python train.py --num_hidden_layers=8 --hidden_size=512 --head_dim=128 --vocab_size=35369 --norm_place="pre" --init_std_up=0.0189 --init_std_down=0.00292 --lr_head=0.0138 --batch_tokens=131072 --doc_mask=true --train_tokens=955200000
Each number is 128 + 32 x the weight over its row's rms, rounded and kept within 0 to 255. Layers, rows and columns count from 0. Numbers have three digits each. The size before them is the row's rms in percent of the matrix's.

# layer 3 MLP up, 1344x512, rms 0.062, rows 298-319, columns 0-127
094:099152103138101142159129116088168161171065140163117105130090145162117080114112139166196119119149124096122183167179084055136126063130196133138172105124157085078132125228070134157099160171122079161114162123166089162106046088106122136152116073103149082168095100116082099181148155130149094106083136134092162103073150070112155103136125135101108128119150131139125067150041125126071102101104
120:141144159072205145162127147080174122077109123148102142085090140147082134071115166121123105181085179116142118141115134118120114100111136127113078193099132151089105133112065145126140116117067117135116138141056143155099162166147142182073158134157151181111113119123161084167148142125182158106163151146148138129114159175166126150138149083147115061110165136169104127161086173106151095119095
097:097148192146118098126117142131110142116162139155136108123108190166130147169081157113124127084175166063105155180090117156180123096098103087155127160149048144144139126127116121076070146085164092082166058127097137174093163106150132118149119137066098138125144166125127125140180163140089149150093074086157143116136126186174157173161104135133179096125128169131159206196128171130147120181166
108:159156172134173154170125195173068070103067112110104089160112142149155117154116186113141189105114072089098139077068128145155087128111138145140146123186157139091156137140109124147127097130116089190073121136086111118136144156155092110148107189154126140097132155179149161159153148098084111146117153140103111082122102182121145069157153154059101158113111112149117166049122146181126114109071
094:129143134103083130166135133085094100124109161085135069136145165136151145106116125170163150110145166112085094097160124152113111136144171080121175164139169131126171105179119099102151090141089057117143132146151136167062071164147141160143108128197154156091157128135149175164105120124100168095116090162139094045143141199186109122109148157178130107067164142123123141126108095091136154131136
106:154149107144091110162147156140081082104112166147084112132114108200074138055139112214126113125122168103187134176129177170092111145099143185107150124078097151187119152123102155162123200149147053183110148102112081135167123160153115166135116055134141091112154095142090135143136068132125149067153159090115128111102140097172128122136112097066169154117144106136096179161088112108092055142128
089:125047106141127164191160143065072107141143052115105140107129084136091068113121115159117174084181148139139141108108101101107101086124185196195111187134151093079105149144131103136159150152179119163109161144124125124134179160120144100186149120113079142180113134141053104072141106152138143122132158097146127125134137155138139110089166119071099132083133091134118125100140147129169155061083
096:101115131138161202095187082097127029107124192127112086164096113129098170060101111126176130176051135124119100145185136125095075096109143060126091154138085132147154091162089129078150121131124155119124122183135107111151133069158156110104087108130100124148150126178119130089089129111167140145118133065155149122151153123119131114126123140164161146180150104070103154190148071087133109080130
113:170140199139154163151132150103107124188128056097116110096192098116165111187102140081126211203162089133122180164045135113067143088149144100112073108076082086152101137172168126133087123120124154124102082086076068146083099035129116147155178134107087108042143134109131039134129123089135144109127095140147133133119086133101132077196147078103170109105108129139143153126131097111155140116135
097:174119139153184120120084173155071154131106119108080105105085150102143141163142116157077160121129195167116077115132147146169131084075087154113170117115105073117146103117197095140118166086152105092133163112203120187095167110111130191128142108100147086094120166195151103139103149081145165109122201109133096171127195093136145179081089113092191134113103127130125128117073085181093071136100
096:140076165075157180115128112115129157097103128142124106172150124140178094124058147122160146130106166130140132092122202105146158124136128094056033130146161095175121156062108119165116132083150143079117175123111141051120115084108165112131165130135184099096118090094168108114104114147129092114114098131169076166129146125123128111129100111110153117122142120147158093125107126152143139131147
100:147163097150124175162141162108188077142147098146137127069125130158204107122186138166113112161099055078102120139150138139126151105141195191119127120100126155140077123135103096129131186121112100136205113143121169115158118099182119057123071096151122135090098177092161076121112122122101125131204119077104096134051089132178116141156161074185073113128137187101131167148120147147173151108095
106:115162193100078112129122141161155108115118184111083097116159147053139127122125174160136137152186168107104086099135137175175143120134078135114111150133171127143156128121165152095222106055126115122123115107176144081132178161083162103119135127072123106072116121065133141189164121108136091124118140109142106107159151166046120120169142152081209127138114144114200152122112119137097087161131
095:091144113125102105153128175190139166063146099070155098138090122101158166149070061143088129072148182153136133074195085135140121097142048157163102137146105169191175158101189114146127199174080083087124134166130132163135130156104126133085118144087165161171161177136152110118152113175142112092144174178169159170135134097154137125142157145166105122112104155099075173113131134116141163138125
085:118067166168159181108106169139099119075138127140121099147120169132121140118152102139093168127100095203087105145202176156135115134125153180096126125078149104138149113087143095135131152110121108126170145173092146138146116089138158123101155143079174105183110116184114099115107057180150123132119140133139166108085120103122104131145160089122146128140101164092179137124076111185204119161090
098:163216140132130066132170122186114133119207107130114171099109110099054080150127098148109101103148164162115078075113072169129115114134166172160139164143176174161142109136124125181126130157144154173136173140123093119087173124179162140142064125129098176085100077097167103118185095071093100117112082096164160144169142100110086129160110133168103070157116121133211101129084155070156179116089
102:136106148086081076100127152102102122136079119124178114122050124091102124091141152116172080129105133079130082098122119163082139104075136143125098124141129143123129095219130130160093063211127137108152132156080093147135122122160142096125188098106180155117114160126122098107202145094121122095141170094088107159112135122070168121111156128119142181120165116126143098209101127177121088132115
089:191230118113156144124185118097189129102101095091064056163156112148076149142155166161101144155101074131099173114189109101072127133148072111098106136198129158122066097117113159185116114144137133133123155078094145153186118129105145106114161132165110171072136112078100043145066107114156129134150086096121123155169147154167118156137105147145135192146132164155084142126160137139079194176142
093:195153066146199138084132184137169087133119085159074141172147127155142138173099117183128109073135111163123082131087134169134142121130156120147151135123142134147140131101165097206133121109131166124099148090104103154178078172134136125134167127128139162151116144158121073163155125158111129150170105128165105086138127138117129051157114110128134106062119169097097122166085070163126117126128
095:170158117134135179170121125096168124073100107159044058181148115130136158115128105127127110151070211138151168081118153110168150119196172180141137136175145117152128196179113143115123156132071076148136141110106109145131109137119156135182164119127089154137172149120179173105110107162147150142163138119073165090176092119149068181105165105092099165141124155137172160076115158151058122202157
088:079154120136135135091090089065146136097133138130123133162112121064102185132095129142100081103178098139122182068132145094157143128101151118049098122147115156126098106161092184212143088096160145095112107138103116139113154109123108122135082150143130148131102125193105134123147091207161087124131113088093086144121164160160137093154129160160125116098101135152117166123098103143158046074128
093:048103165081150163152086183142151170184122114130123116121127164118195124167148071109152110119168118095153150143087116135130099096125097073143163071122094125141101090136130119112145133129079159093167089102074158129134040086154092076149069113155138095140151111137164158131138118120146103144143085203128121115120110113085146101086084181112187143147123079139095084125176164142158120094155